Weights of a small GPT-style language model, trained from scratch on English Wikipedia: value embeddings, 3285 steps.
Each number is 500 + 50 x the weight over its row's rms, rounded and kept within 0 to 999. Layers, rows and columns count from 0. Numbers have three digits each. The size before them is the row's rms in percent of the matrix's.

# layer 2 MLP down, 256x2048, rms 0.0733, rows 27-81, columns 1536-1791
098:536594545388440494491491468434542517482465515577398450478475456526513480499563535522518439459531492529465584481470450531419496582433465525528525531507476468581537482520514437543586550495518512526478480496470413477523518580547443552516516686429529394467488535559564594437522479472463516364542548518481638468500512446482517466456366520459548424489575506475537463518555586511460503521488473513457434514531538473521407469420517447554588547367496547452503562403496457587408551537424580521427554452467500437417553546432502452511629527518499437444448366481456509569518491506446483551467440445531453502456490467474524458562426508452506542521429447497486422487486495546497471491532526482458462425595406499540497511544523474594430520452513472583462547491519509457436452524511431
099:436528430499487457484484547468515542429542542562580464486452521498472568490522468493500496535489443440480544499460564532458519477482556487531520520484527592666610489508493586517475470387449481508596548495554492436470520518513447432477578429559457472505512495483593506480461549542367451619453488498504576498513541410429491487511634496461477493560590478483497514561474532532560537535482388495444515476511543514517525517566481517506544523440443574501479563529493560547507565560429466411518557451488562520519529574455377508519483560524462433399540535537437466448483503565436504469508532509529488569447457492476493515576445515462396470566552468403576490501456574554423476566550475508553478575500500678582500511565525444638516618507462518471559432566545462511469427414449463
101:479504490530494394511453444491528506590568499510465560471400544556542554453463510489533553544471518494553381493442444538460537553496483504535489531509409454486503527488508488508501517625508444493487509509550494546558512444508362609482523475478592552492516505509557485462486486509453434576442533481561490475559400535565511520523578547596517467474476538463543482468434502453518591420397447538450646458533538454589538504425507556555494439576499490546489553474432493466509471469483402505422578473483491503446541547486491407485474591494552401541484494557552633554484564529451484658522482479482392473542510442555519458576508482416527550497493456395447581520509481491446587553515456491542525523581419568443532554470451420542486592500490535524456454475493481503548472502488440
099:427399417499464554467490451468516362528477554561494534514486536498452508515548497495559576503469430550459453507478582546389551535465438535483571379466517430542592427554499531455606545450515429554539577507464513561500445454439464467541505528529454453509504460413508539438533533453482511569465522523526502506489512518564396539401480465477498559507503492538461492441478497530535509445453466503436521467495503493487423493457507467459496477465512407574538510468547509451514464501498588439485487449536511543544410394462469495471516473477456396520510393545421529506450489561507555590496496537413447546511473476533562527482501496513563493457506527431507484504577516527565589456503488477500543501513524504528481565475468489542543488480428482457522424439481469525447603511399549
100:465509445599484564599536463501484535502521484455529554397442501510431456545495460435504504467606453519497475515490559524508591491555503438528558519529420465447466557586524456535550479577481488563409494522589524505515513501485544470504499405530599479503496537533513585542495548550475611533551552460472438436508367570497489496544529504536436569455528479495514465464556448473495473550511588484553395504454499484573465554485490575497522554486409480481577474448489461424534526494569449404529577434551566457519438405432578543447516571457560557538496589500490536486531523452527551505509451581467534565505554466555490660496367451494402573473448322460516602453504529541439660471502482478570499531566425457548536584563513393498536442442490519530554520556443455484518599540539514
098:450485519501532592561561468602501520450532488555542487410516467464451537495500512408530441492457535463464556475483502560456536446477535448462521467503522549459525582459488655514530466562476494548444518518420514467585477597481520494546554571510474411459515502584507511570532468490472490481462399498487567556483486451522483516478438547495531507445507485547523547497571584465390649486471516507545580474458501570418489387536477545413485472497472468543521477402499455579493519467534549471457552540471497591569499562538465547516525501343440407542510655562542498506463442482471502516499518580437582477475530488469477541462501554540503522429494456513429465536345491488448558447490545508433485496539520542473513400421541549457562521467440585584541469465568539450486565509477463
106:499504560481530506595496428520556508548495569482520468497547553504492476494503428605475547589434577526536467422517546578542571469444515563557464488489534460514492472429490480440524412444433477508525588492480525490537562533445491572561615506500564490609571519551497513436525463454547591582545418467517452497484503395589501515512474494551489502472584565516547487517555441533499531649497500495462485511458497551502467578547496522528491446449534446466542468393488505508485498580478554501496587463453436447533518494565543534519431575525526512557533552555519505497512446425514419511479514419448488524506494525511476511529509509574538567460512619477526533449503549583462494552518520490436485593449529557485487456509545477472628552480511571525487496500467507486517596544536523
100:499554508538490528529410483518487609520429536474478510512535561503512558483509587484540510586475512481525545433439505528565525490468507572569369545409493461499465498501502568483459576486529467564505489509539488530563579518531513656553599545424590607570559412493494533439538516528536470525464516533552606516585466538492365462634472473557475474478578575471446513476524530496457556600516432551517576569533477463554562531701569507532500451611561541551559510479504403487491469499491514433502606541554525460479607480566447471509519487466489552510520543502509460341490574496485522506518528496531453476436451512492601570444473496457501461634540570530516542537599534495495598553575519471498524519554504475521509491569520500528439489448537521416535517481451494509507479501483459
106:487459453493495498479428495476519470505401495526511521476561468558500405522524545542411498568522508529432491422491424520490442504459498520499398496463598503512488474481468508436414496492542566498483538469536567439513495520509487534476479564498458480442477472424560524495543501517513477542467509397399452486410460473490523580446488403441498546511529502451483423536521442461509404535529434466497493390420552488434429512479404462435484484515497540473474421507475403402496488521405442533402451403487391464447475492479496548539451461503514500509530561436484450527568511561495515461518512489464417545451529510512510336497518492526595477469483431431459499497476467462528428553505496464481478410600564452370489546463542468484534490566424504386471469515588509497535476418446431
100:642520470511498485493534562538531475543513607510500494538560499555450560509527481476548497427544447537521580523434515450495497610446490658501519504547447500511422462571471530507480501547464389592499500511498409496536462481513386484539532429535516528422537478527493459492548474487445491519461463485540542567537483520499452482457454408483501482498550612529590471528557511494461490579524519524646562534477491443494482500495447614424528487465378522520406400530463484391505463591498475466468521477544435506476497570507560501495462414496592584479495464465453500487452521518511503460556478435650538444503502440471580513547512551490571431505591563535483533464515492542555549518520523468426456511612504485402455475427518560445475514515425543507466460515481520541568503589483573
102:433558487536408521541457536527562512482531376565670510426465470492453492542528499532450542436553569593565515482499511523580502523546479426447549509488483483576499521495458514507535551584496550623533498504468506525457593550490546397390441593533561359509459572544483598371541533500493524489545497586525486532470618374448453464550366644618554528538453490490413547478507494509475539530534555502478440522456534616465553513501590542510480457524577507450562579491500462503517568531564542480462539468484459429499538484532545546463533433464539575491561490438540612544572485566475505422496515582456528484534488488565442496483596500619551476466498624566466403603534481537426466549516467483598482453397501535564475412536550504507461439581533562516508469541424511533466568527605481
098:448584440514521424456446530494539543508512546466575485463544487389520479490467477342487513592542467518429557442496611451477534582474468511401552539571591589482487546404504492465573533605474480518545514459505410494476555565468522558439594541569433508488488431509483547568533499466465536469548538472543583483535543413457486488525570549561503504448650546465456522441573532397478503472470514540518408543447518522422489514494475477459487560501458528533511485479521383563485498395599457416493437459479531461535570468561478475518507484446527498548430485454579531545525547541456445435486497463514532628473448511536513494473519522467543462462475552498513529506488483475429480486513459458513471514550447490519484400542588492573545532553482557524572502555435495553545519547517491
098:454550512543521469460429537509495524461495554555600460467580441493521470547414527475560463450500554495496345466494605530418513448514459520539525511426584499534585429470513534462514530496517468442498418486520528506580503480532488509513494542579467497492474522525494488521495530464380579435504480503451469393483559379573504505511527557487507402490535536507503502582569461506521494511489452435588511501477476509541468487500535475466544445527502431487425496545482481555515467417488524537495546572426479420392470635621494534488487606565553435502523509519549551376468370514498517458529468533487471502478521590473565564486475518498504510465516426477622460514476496494461549453481631566533503506518522465504547536558418488423501537492497501473422483522486488552474538484503513
094:558591525525511595532371533543490493529498528517414440478474610476489558466461497556475520454477484468518517494466516563518461451557446580509534529492382321536589599552489492454482483500512533506448444427491498519553499527577499443493560488420456548525547455413451485515487494415538516460439414625551606382543516557475563594485567535522412492459502461492406490501443454523532429549489484522480449516425467486444558541564519470491506450539549460491473454476500459503507387444422594442548473470511548454423501511479403482434494469517503524494450543464506431504462482458549588454486496538494470471531542382380524492526517495448473542446378594401488399528614391546518378458481480494576467485496479530479422503392567494644529502488452476509415564478460520475523391425458496
101:532434606492427544555487500490511485431460555455440544508501597474448523531553534566485525497568495459549397424580456480450506528499529456543555481516510478534513453460496480532409510475476567559462516473461489561525471479496540574479509489463609458532509468583535508581457478483460591608497466548335444526531486589443573458518450433473536578482466468555634497528560519511507544516466533476496429547532490518482478424569515416464542641566523497533485511470513455456497479462555502479504399576524441456470460453572541474476539535418454566506462535572541531505494453371406407614483502535495507553522399539426437508473538576507490533445512518495544456518483474496532452472539415466539490428474501502530571512556476555601543477509454581586618520632496436489551484565490540
097:460507435523529447406488454609501508544462515502454423476500549500407526512498571343467465443515502531529443491388496542451555398580496500579564514475617394505540581527477503465463524497526541483424502483537540494570497565540557522471421562472512560518441507529471515487371571411457533512383495536517480539427512423621568507565396524607549429453418500491566480369500443489520548540497488483481558513466497518488508483564528516503424414517481493552506487520559523475468474407537437502528519566468558455531500586541570528492536524452483490479454566481499566506526500539501581531443476551484462574583458459542454441558466482519417584324532468474519487405491459432449551545478589479517479550642487527546571394501560426465495460429532466493526506537432485461564515474504495
098:508531525419475498531551471430517471511464510595533545555458526504537532465437520496479447473473418591474595546548475523519476716528495471429511464499519498501506505505457495570615527423476467530514446530498459476522529530488460472499547467498491531495488557491523487386529484493486445469528525536374514524461595632480643434476484497566459495510517531473490491480569465615498487511532533556539560541543472525478486481482475536511401444425567521511393435567503507578514466421506515498473462514549359510511561482510538450504488473531496596483463564559507540554505529566428571522515500511509576410462497557543482430517403552547459449552632574504510470530538567577496548418466461511661473479425551543529591512494443523560398514431414441659531550465546548448474414492536566
098:509524576549548553467544484487506517533529429566466510565560392591585495495519591459509554610545572480550557458349493471503473576425489499606518576443446533461468487487472554491485517516540529507591535496489466480511499527568542458531500473478500526439487537529575474457567497501444520525486505549501509468508521386550550512534485617573478512562518584489488477469471514476454403416554539507550507476539487526515464539524491543510490485512621455530485556593470409474487489543537541518541433537547404523537539546489458514534547553517559373419473470508534390494525466552516496455510445458564474409547522581504465408384420497542505473433625550457494476468490448358568450570463545526330476473554562496505492527517538580493477506490515435442552522495456575557504420456543471
105:455431386502477466616553472530494436457622457538448505478599550535486534520470495438480557576500675514478569470488508559554498579585470552487443420462497549471491581619575432466492473439487543481553473510548498507497522485473483441557636425442477411479513470497532434588493556583503510484516602541548495499518440468498544573457502550472528569549497555514484515465467569459504586517490460540479501471527550512494525446523582522472592520403471517427473506537448462523549455513513471472497472465477493541479504617465390614498544475541531469464482544491460505434491515451509553458474506507367555585533528512510442458544570526586593475529495557551439617533532452575469531554457544544439511486591527485435435473507543565557501495457528566428493494528521480518509480493436504
106:488517492498506473541490526521521488395515549515565608487597530476388476542459486447539464401534461491437542500469511559556489497496484508511430472553562502495482554509526491513543534544505477387487495463516565448579504578474453582460552454561418460539507532558522482369593501536446560468472483594441401496492499505479617531504536624563459475529633484547555493520548451486521537572582475518502630528578580378497529415508466591563519492546545481496562512539533459550521534554553546534544458385484504532484440539457436457452463584544481505473488513464546539568461382518451713575478596435547509501556595543452525614520524504540627567508458584562579457511565469458532452513426467534511536490550495607491497543393597509513581493420489561532455537555512535499448493366582587
099:499460474526375573439456455478527537493548514572500503437503494517503492573491561453554475540476463514542554463619571586539511461497522490527472538530476516441518565479450528467432502515491415547547546536466470494417508478447426475532544443451574416483514534492492464565485460537427572482439451420546457464473445438529443568502494501455525480487501489462437513565537463500523454511584630445536498375534454603505479551495507571526431489441501444497453483426638682545495442429525523519518578516507415470488440486494492551526462459530484501565533557518466512414454619430476409515509465417402559549437465406519558511470505482490472584608534513493483422447514513487389545533534504509531530384518400551464564440514507511512545544424504556508513553461459486523516580529563574
098:563598564517498514455403548557500601465439535557484503450529483444588544602487498368500496443499371523423511425552501591508533561494495475466473616565525516487514513465473487500504515523427493354458505532511519462505568552462578458466529560454520522483527571550457456482404526472509555548488458458514588544420537396599505545579545478602540501567536460546531513514541577455541505402502490529411521517475507507564547554443569533516419486477521505454488494598526477501466479474524538579535452576449477442473471389495485621471574460493471547463538441553482474389507495390546541508522506486557523474520511524390550449441566532588577461586521492566457480511510491598454375478555494528469532469464617529516469547494556501553509581558516498478536524613523491540493461423513516
101:438546392597457501496575463469535498475483500521521496493511511484449539504526531478412438510428443451419369508529419497434478641627538511490441552524559569502471472552514501543424517505508419550455544505471450546394480531474396571440521409542484447504510510471537509607512418567488492528467575420518568451514465467543505371534520497464517489532446486528484494539615621455505565478551484468504506526467456467490550485538574507536563547455482453548528388435493479471524501457539460406499473491477485591477463519521547507517458471480503541537412534492503499529436497452524519584516499566517565569497526458555541563624535486447523449523465489499517493501591445523494465445465606580549521441562514507538533526472500478530508336561494371426456493490527533520540578419472516
092:372573468486474581527605577504550511536407482434487489467437466491570566437577457424560561499522556464538491528437565538409493507418519506553433488539472557582544437567495554504543510573486482592514489502496387564565491589507511517497592471479366475422500501429513493525609527466429376591584458554458537461462455459422445502535575471550490551574445496606600473458478516501468534564537543527481492517484552544499534542550482459598455448440510515551509473426438459417506533487442369466501503517506506526524501535530400568486479461450487449448503478449449457619575562541461507567536583531448422580473512432513457578539543578461455551496449422463422517535476549565555474440518518524492472425480532490539507486526488554567466505536467491432510547413549503493569469413573538
101:533481612601535435415486499573545548519551554441556481538490547484568499365502495506548483454555586510430524512559521533406528549429498539536561493445502471592672418382443558485497511544519534498544497557464509539569516467523476490561429489557521585536523541469459514451405525503452430447495416441490412421570520508580514450497491559637505587496529587578464582391430485419554336444551500468474551456430473593484486495461511522551530463627471478557412516457551501572504481436470548475552493575508493465494454544453451526446488546549425477472544594521482467569487547460523488488482491498509480531466535474547530523513570557482430588473538596410499479438564462607552545505523531429497523516438583508494486505604508494391581463524550577488528641525556551552521527507545568
101:523527472566526465508509528587433520532597527487456433515423392586560553514485471499411558476564507419510383434494551567410502536579501542493654544511459553451468483426527585462479516522506441539544435516541582523469546540510493484605617440493545553496535489495543489379538465537438444552515516453488432502407451457516544512510466591463476461450444505514525524546519561516568534469533569510640563491388517431561529549503444640524432419445458479559621561510507477507457529566514599516487599535418506486468562472502508430468549486544522539468489513461536526560484460506366447501485498517568531501479616483426461526560544502535472496519461428551523442531465479593427498570416504512607453559455546444542586524560504442535520582462562498506525538463515538571468558547471504
099:566480476520554472493475479432492465486487533537473489470468461385543524500473443435514560552483454442465482512455475489452515484547416516458523532552452518477547492544472459442496490510477534509522518482471457473543467520577419478369499525545473488439469463554430465544573532496428468542501533460552525566483357516498402551465535455520475478487513468529494471483487527502569453521557504515539427527532522496542514510503507484436512540616430530442461479350526452401479520535459533448491538500385602479524492495398536496494476462437504504464484449498478454558480426542510498433504564573468480498493538445557393486477469534423484512491438557512447457471526523503540509508484561527522482625546344616507450556531532467531443487549484499489425579491508423505510504454486484
103:598503612554592566495403459510504513468530499628488497496437438477597500572513503500513608437383527492542503450482588534508475466600475446511403487520555433488478474527534486521462585485504586500393438503489564563499465484455488542595532555501416472564511518479486479500500600541534506575513468490417540584479484437520519564539573511550517523489593471495398454497430578487450625543439539576404475390530517562441494516512554422514469509498496508512550522545482479494474494525463596494552478546406490542590567560507455509504504464403556552575541501480552541506424413495506477541510550556437507504534447566502524499505479543486562525585441502524503389489455535437510450464514481528551525484580639484534546516469552520518505577510542508541470551490444591591491473524528561
103:459478476493481391486510438436505491500342474565431527525449551501476493491435526548556589453503443534434459578382594508444455552407485456501533458476543560550528595493534477492503492489451471562507551484445493545506500614520478560555485521542501509459527448482532478498540447478457371474500484464430478543572493496488431573503500499527481394444561394370587427448528534444519453527556537469479552507484438466446473480485438527455481530473547380440490538501474415437465495398535591498429377545460459534510462429462551534521519468434589489454558501484502450499467495542517567563519481505545423585568498441471434496471436521482504438496408512473515413504451519444501429527533503549529457528490587517478460523485494479472479459455491459483449413553533489477507525371498497
097:478496518494418468476572528434513527404548493469456559435427511474640522461529508450538483565580469468580516530430452494534506481526482578462587496495619403529404604483532545470409513517483452435539407513483529420491522578520458489474495528420523506414502566507544520516585481506474541555503506489484475609470446527430478424418459513452469414507526455547410483434504614539486538504397486468463534550579499486496459551472487467593508500479483532363499539566444520467476509571559643489487609488518364569542539421526467457492584510548455504432558528552421495444486440486499514503522585513534549544519460481496474522463566500483404481497541566517530429431470670382480626458582496421463472519552462443510447520518470498432518480563518504585489468542487519523503512539449529
098:606537601522477357549527532514524491469560488418542502566471479468511498491520509490565512635500557468499541532431472512563440487577464451474561500455494481417640615460516463490428463428438593460535463493478509489539565508527594436455563591491497472490491420586544489497468515496461476400523472549529571484468459468430403476469406485505523484443456574479458470479515479505512479518495461528555569504604509501504499540508514478508539435489545514495549479476496439517491520553511529462362539554490519485509487556495449575511622569482519525492472619481528510493526449573532500599517486488512432455412463517493460505464529469519442514524554549590533465487475446462513488525513471509495485524525427566502546546590494571409487527490577485499482517545460502490515524518546466
101:485562473495488552530541511447526556534578574570474441495536549533475494578525476458491535488427482422484485368407536509576415404521506515535461539482428466525477496397442531500474555495554520510548469488487447503534479561518471417498569515428526509446526380509547593455529381482439454485465494510491534449515477495494440552555449455461445506485517632470524393550468414596448466398530481539560615491437507557464406537503448532449396503472581515529462494505455494593477571484491505524604498518523477473543516589537532480476526484431459454507497555550530414505453472491488496445484422523516488407404452586551514415538436477484500503470535467528475534491544600478492475501508520540449455522461434504526441517495446582506472459525480456470500494513508449589530448575493533
099:388454506499479449449451487542527504506526489515499525573491458485492483415517557472447577485512489493482571508375473547434513440479514514502449526489486506507545539531573466490489551395553493480458522563465546468499477408510443488528533487570494465510484501434512518497513549436461382562494579406539489441472532586634535389438549430436515559534405437502490487446551467544463445396569450522492487456466524508612446499507506562575420425563450466585545530446443444518530571433433497542543514479496495404503554384548586517527476538539493536459525589481503522610493475458596496501469525513531368509469517434490539470544523489458565487408545548542589488520516464556477485482496587474479510515450519528475554454576456555538493481463522495490491602536491499465510514507472507
094:561451487501635415437481517434472484514566546496497486558640544537493581463498442516445576567521514480469549473561534461524512519518555527474473452448474496580535481565493489500581502534539469446520538514515509436489485365520498460510424527538507430483537478541519512467428519480487514555468489475465485515560475528428537576542549436493497467559520585432462506485536474542446413590504505469594501458596460539516444536552473578435436485554541470510436515535505525499494507501489518585486476510518545480456452525504437475470460488491515474531574515535484468459498608488499596621510459518550512447492505591501509464467544516513497471501535440430488502487528542434568585494464487477596499504481513528500416486518559487480513500480494619588426556466574515498584633549495502
097:518415435517431443541433484535506534538483532484505514443465545463564544490491497435484576547490614450502515579414511474448475451436508466449584454460426409546548445481483478512432553520538528483532498467482525509528565454482565543392441571562552515518484494429575449497600541472577429459450541497540565493501508519421480538504456548629481547482383484478386504480399462539487471451503486480539470460501532475484491441568480479508482416425529469500550630481514458509486553436435430477496435479471516482385442495531526485511493499386519556457449482470531517545461580442420524512536468469420519492427483475574613495425538528535516560504528348428498435499487489613482482372504511488476477515517524524535550484486476463554562502414514473450518508505507582559475460472475449
094:436533499496510515502541401529484513536525494560472544523555505522605461470467478507441404457513454524581521399501497508566534464509502457514450502506618505532486417572488529524511441536594550519452438481525421468526594431503557481448419516442471523547504533470505524479494568621517540498407477680453581509459508525480484527572449490481499489576364492578512581505476422511449501546533540499543536471575501478506526478520463561455525440482520483495490550450500485481526540419433542442585536539502533634434453551455455494523517491576441522534445504474468464570547499540502511510474473518552483489455496584512501461601455514542499610487418515481507475443572506517576528450450588469420505544475517510495549611385581583580466468513518535604533490476537595492485537487481377
098:491484504441374478523428379415454501523432504504421426497588458459523508419520439529513481567455561520430610504549501410490486426504513500496554491530527492636463454532508522497615523478550438452516485475482428448461478460473436555453477541506542548512484490526530442502566501580603468506541546412504497566508521522487506453537458437517473532561474488418474440519482468515425558528524494507469508394417442420546492486354474537513528475481375522487485470499447505574508478436461531427478470478501461446523477508459468450516447415469410480480516391523461509561547502535516549486523520573506480484488577457411539404460495536431523499474520446496464583503468548595568493427516525499337497569511507467539431464465452511492452355541433442484505531434483538564615461556405408
105:513440451476507447491550532390531459497432450551450479600460509520449400499463496535508534527441481483588494501478539500476488578512609534562553479463431476516465493554518440581496442507486435568556523547479363474448463468465454492477536513473466549473534480547545605516523590606444490515495538448464456448570466523455460532443548472454474488503475536390517446516476500514456486512425529503516488504576548499495457453530480585515551553511538573486498436523509464459493500492496552571489508498510503454439547479526396586487529430502508554481516533451503422447515468538466518483467504515514590530479387477512511563496607488500528499522453538471448543481369486448468404325520554546533540548523498366542526448502488487461431408494464468518475462455463396488495513486555474
095:508545488542541452498530530502538593444441485508512563463503460442593445542462553560490599495543565471554495442508485577413555520499450529557418547510490482597563526435500532456462498507448541448492497482539500566531471427485568610462500354520583550544567482513459558438438455442454538514499493454532490602509441474571541539575471474493509457519430558448603506448377553515431520496578547511443501611454493436534599491375429581530465525491532462537502529428492467480544470542490486496497469536491589520478537518581532533462516522505441535373478533487564464585567492482488477510442478456509531470569478424601451497495501481577464502510498411555521567459523565429507632495460507483489495553454430540521478393485566426485485502471529486409493569496486460541510511430567456
100:523529466493455515529483553380489467469478436537571478527531530428461477506509597434495503513492423498402484586581530360545424630576518519566557523513412570478524449522499465455614440498475451558389492490521483488527515457456588481515503491481436457440494503497473501579532504444531472459543438585544538522464510482467466502461592492494486590462496465443465468625491516493456473500496533560509393531583522527543421460563504603507476483502531488471506524509547493566448568512472561542553366463595523465485513441485379463474494483492511520500486462465538446557503454500570526484501512508532508598430533468545564480438502462430495414572508535484442423488462585533556383474479400526552521557414475535459512530459415499596465398508488461577524457510452425410539525400475502
100:445457415501579519491516456549506546400487435457509465523471431402394519497501452442532514629549501518580476466402468449465481511624516534448446457537444468421487593449541492515466447461449459535553490520498406500460508549444526544409568504509456538555489561534502501459537483456444575493566492524504510432456464487489407558510500478495463519524551494436507484538513395495443566504476457503550486486497485548434492446483486531518501471516436535499468459484444448542447481532510419497448489480535484475477525518536446509517522485488583541464466474510520522462554518566515527525494538469365551521481434518496540541425582533476514426475530555574489464470480489391519513412531498478577470439574506484528551474550464564431500557529391475381552513455423362571443517417491505
097:526424544445434585552552440473498440521508486456531464558521417423518547605546444502490506418497498464440546457560403499520519523532444434461511437451529485496416465538522502579421428564439515455472543500452498504422528443466505538399511526468514470454485491582534391611523490522538491505530499498519505425472490546529492528459445488530494493444457450570489443555399496507480523569493541488515436482521489573511504470428556463468532479402546544443457513479501504457495559423583562556483424558577503476456431430518524551494380551579550429580550505549569552506436468501522477488494506545442525473529429415549500519545565440524548475561558467537497529476500511519449493558492471505483497559408490540442587520539534403493391356489527460522488526482408490486493562589459549
093:490446482549511537493382530454487424509441499458455436443493465556498517498463435544571578420459495438461391355515511450536493519516485513511625469510413538466532445603483589526577477572560504445460514496481559455484467395486447558491509573462362552468473532468437490517492473484469555466539559389532475521492551510490475468483481484593521581516563430428583530482474430499496484400413497478431498460495484474480492421537412489494487407509453527515458443524485482543532523500478510435531473453472537440463489358547463420517441493595571571437548443446558474504427469486469604485509492433584607564568501488547526416336508524414458531476454502485488493514543528476493503562505497580542459463506462455451429572480481452559513384546394432572497473455514398476480556478469508
105:457463482498539588447470465519499444446393557498551494442460440463493505604547456572527476394474419543406501530544442568535490498558508570497516451560469529465448487467548477458489497593456519490520512551527527528467564505476505546554503453418422458565535512451463447479444494520508567522515432542479508485552607540521526547469496442564466540451570507458505437526550455486578477488494445496529472398524474473428434394561597528529444430477598455540452451540483543497471480490520517435518463509500502433548481488621449487511497552470535523448477533582493507503466557491572491388479512545460580566467556507627502509553560533465500401469580582526419393491513425551446531429498524493557460491550498466517477500417497477520552610548500471356529533561502457437503460439498492
109:472532473519647537473509538563526556490568513503474480406549545571562466508577452507523445581567468505637590459449572514538496512457549477488394539444510509491455544612500503527441501519546485472487473538585546477483427521499526405430477395552609486504505493504509605489441587508557500449475602670434505471498495473535465474495466574517518526560494478477564572496516509454502528470553456503485516543515536458579448587487504344537542494560522432511525568610447488492520572542519491524484518481477507451447446518428366452485467543569543482512525512452475525466575484500414569532481499552541481555482511511487407533556413534457474542508563509405441580551505520503447496543500482449493554527515537518482480473585453565522462498499604513583485513541457417608560434513501412
098:572498491528505500546512403440479540477347463529499566547505457473488532517525513615540507552441565510460507535434536446526551505531537493466499510615618528495484561482487439584542517531443484547466473487548517538495458457496484505461581490488598537466491508503461457596433487513518484465469498546584587422579474574484540571554505551503486503501442488508535529550588535463573464559474538504448577445507507510537447461560491485467525653450470539445578563523531457499525517481469431534476545568481526558489556487610518441509484393438508412519432515521493622483441510487459556482474504500499563536468468577567459417470468523475365540543515481540515508499502530520499479544490454530420502535582485471518496523545515489446440532589454495484595423507621451488510542601468483
098:548510495458541495507512542513497494520367467534587511505526494461478441501460461557564489518532513503376524580448483450536544461479473523505464513442469522578453566545489521552582480509497544447417519453536493486469401542522473538520455456496523395456475581479520467567579440500491616509418526590437452573512540498487548517516533435446471478429494477510484543474535506484467554564503469475438485460456495475531501524522564481528539522473487509503535484615428579500493516436487485501472434376480490513559442415473539453477418519452446513609478569473393589476530508472470585496583416483588478517558537501528471495533608549520511536521479560498553502463525479550510417567501586537511495420507522477487377490502507557494524604502494495547401429494539519437576577551474475
102:433498506566477498488573560559517512443459527458481488492519499455451485449540467596405491495559486430484432521568463439498525597399543500489495510494503475522460461495481521491486512528500565536516493520478549494487478474576637545507411521510371550451502443512530514499512436485402464612512425434443525548480423541484517412497483541537461603537460547475481528510498524450472501405536507484611534526502510546527522548539466532507465479507584425494412438538488491478467466516472553492504438512530517517535425572471478431476429518548484420438432542450357474471525547545444539415474542544549526511551522517536479479504510603456471448495561540453509661425402429520497603508497502461469544441433463435509457490594488500428427561541535579501455572492511504552504545546558531
104:616499426544483407538477432532540493454383520493528498527486460571566585508492488474522530518510445470544494516491502533525558454476467501499451506508536489541549501498458495541545530465501491417421496531482453460440480513486400515486499518524600500504536456580440568519481473444378504497573511500467486478521453549509548451540432372450531449488598488461487512426464550485477557482470560500585534445579490474570477607458535478516505632479460444417459550459424467476483580563408351538546462617499551503458515525467446484497479496521472450436478528460475551448533584453544487575531457489463520548432466440505421430521549457480441525498493428557515500390571559416518532566452484508539504426451444458420571467523390485490509385455507479489480478545525512459499512602522506
101:547465483513379496425481549433485531453459518552377499466529502399480500449516496407504471391492511446433457411444512472458490546473522525517507483539483489497539437510469510457488558576487407432475435506482502546414516483504479471404488432553487472434495495424439452555476506506510472457544475514473473483377525496500521489475528575558472523484519440475441478497368532517490367451470529548452488462404553479562557580518437484480647476412488439502505575470509491532532537394489525512517505494546499464521526407517454504477419504526424561539451443453512453466492519529519608452477464464568563500551513480557562504418424486445483490487517592409581480477592410464423507502464552425500499509503476555468485470515483473544458543443488517515539515547484505549551464499442526
102:563505519511454508466553498458482458472451452494554468482487522579407534456474587511541413499386511498535557609512457537502552544554478472458487477535557444493494502484467451573460495459516410486546419511499431551489476485539490550539603461500568485514537455458467491455562489520575466505445463450506508555520474549477451472456434490493529496497507549592547501482449617453522507630478450505555445452483490413545512456392442531474476475570489611461474509522528439435513496440513433514516551430505428413473616508552408488479595480553542469520530521531479410555472483605593521646488518531443409547496383402541533487531488483519528445497419474457477408511531543512431526447525483487492507516610462452484547492538588446427514505577493455438574458540574518524461612560499558
102:585478452481552501514458438483465420530503399468521581475450516469430479439492504594485484577443448591524451540524488541476434502478469485481426516534536490502498501412456421594476495488511515557533501512514476505410446469490525545549437489517422581462500485462482503518540454436562576513543499496534475461467491539476482551480495430457414602505435564370484506532545486582529490470512619496474476468565438426419440420529511511525497534524538542472566474359436420462511498587516408369455484493488446448490539546447431594532546447510511525525487440446475524483468465487477525410457507525453527461525504564484427556571489495525446470486541510487611408466470530533526491453495464482442484521447484440544497494476502501419520492490456451460483436416515502508473396439385555
097:452482516521511470439449495561428536478445496549504484445527611548552496583452484536522532549523573472544454466450548559488466469408443567536600534479446474538489367472490477369465517501461508552547513471421477454578544481538476558444468523521585453484532482546507543484532462506526416470555491499466663504529448446491506511526534390441455460544505519537460535503522389527398473426466523524565510471472535491600475456467523554544531546451552438519484485555531453563504456529517496471501417653501482568472587538455418566524451500474419501512528513502445461518496449503512493558526512448554602493540497508616519538412466512538417503450508523510526571438463490528551479451510504484461502458462473468536512411454510569543468515501519506571554524531483454540468460582473482
100:542448557516419422484535442602498491462411489534562572563531513531583500549549553461420628474501546465533496594463527463495555473571467478551560545536512461591377522601517505534481474438461518500515480529462468515536550542511565528459438577460599616538512477579516460508469487520557416567546485463497490489463498479509522510512485394408475406431516557488499554481493497493534493452516452481553505500537494546472503529509511505448460509482540529560459559478501379495513547505561463510413488556455544557504446493430564453513514510561469510520610589486562489583524486529529489559525492500400499488504481527421488428574454471513499537509539486458534529419508567393500555529486550469493512529589509617495557564574570522498540415474515490471473512459458537522480462560494431
105:471457401571599438471573533552509430419551472525499535488487477615509532529500532442554616496539562504474526483514514424480513540510405439581462420455381458540542541507517504583518532455507523462430405550571522510504427474515487587566475446505516472490508500468472569544480513456507545494526526485503479478556510466546458521458449479491490417471505545479532512506491640547572444492535629514571500520457530472488451493577463587480466532516589552476409501420569496520533548566420523444549497407513534507536465523498459574454527522537571447416459447544467550484497594492516445550494480499442439536526501460481482581500518593483546478434622411513426548464489560536402515511488517461464536568489438466525459539485501449469549533522490484480536438442487427341501451489468515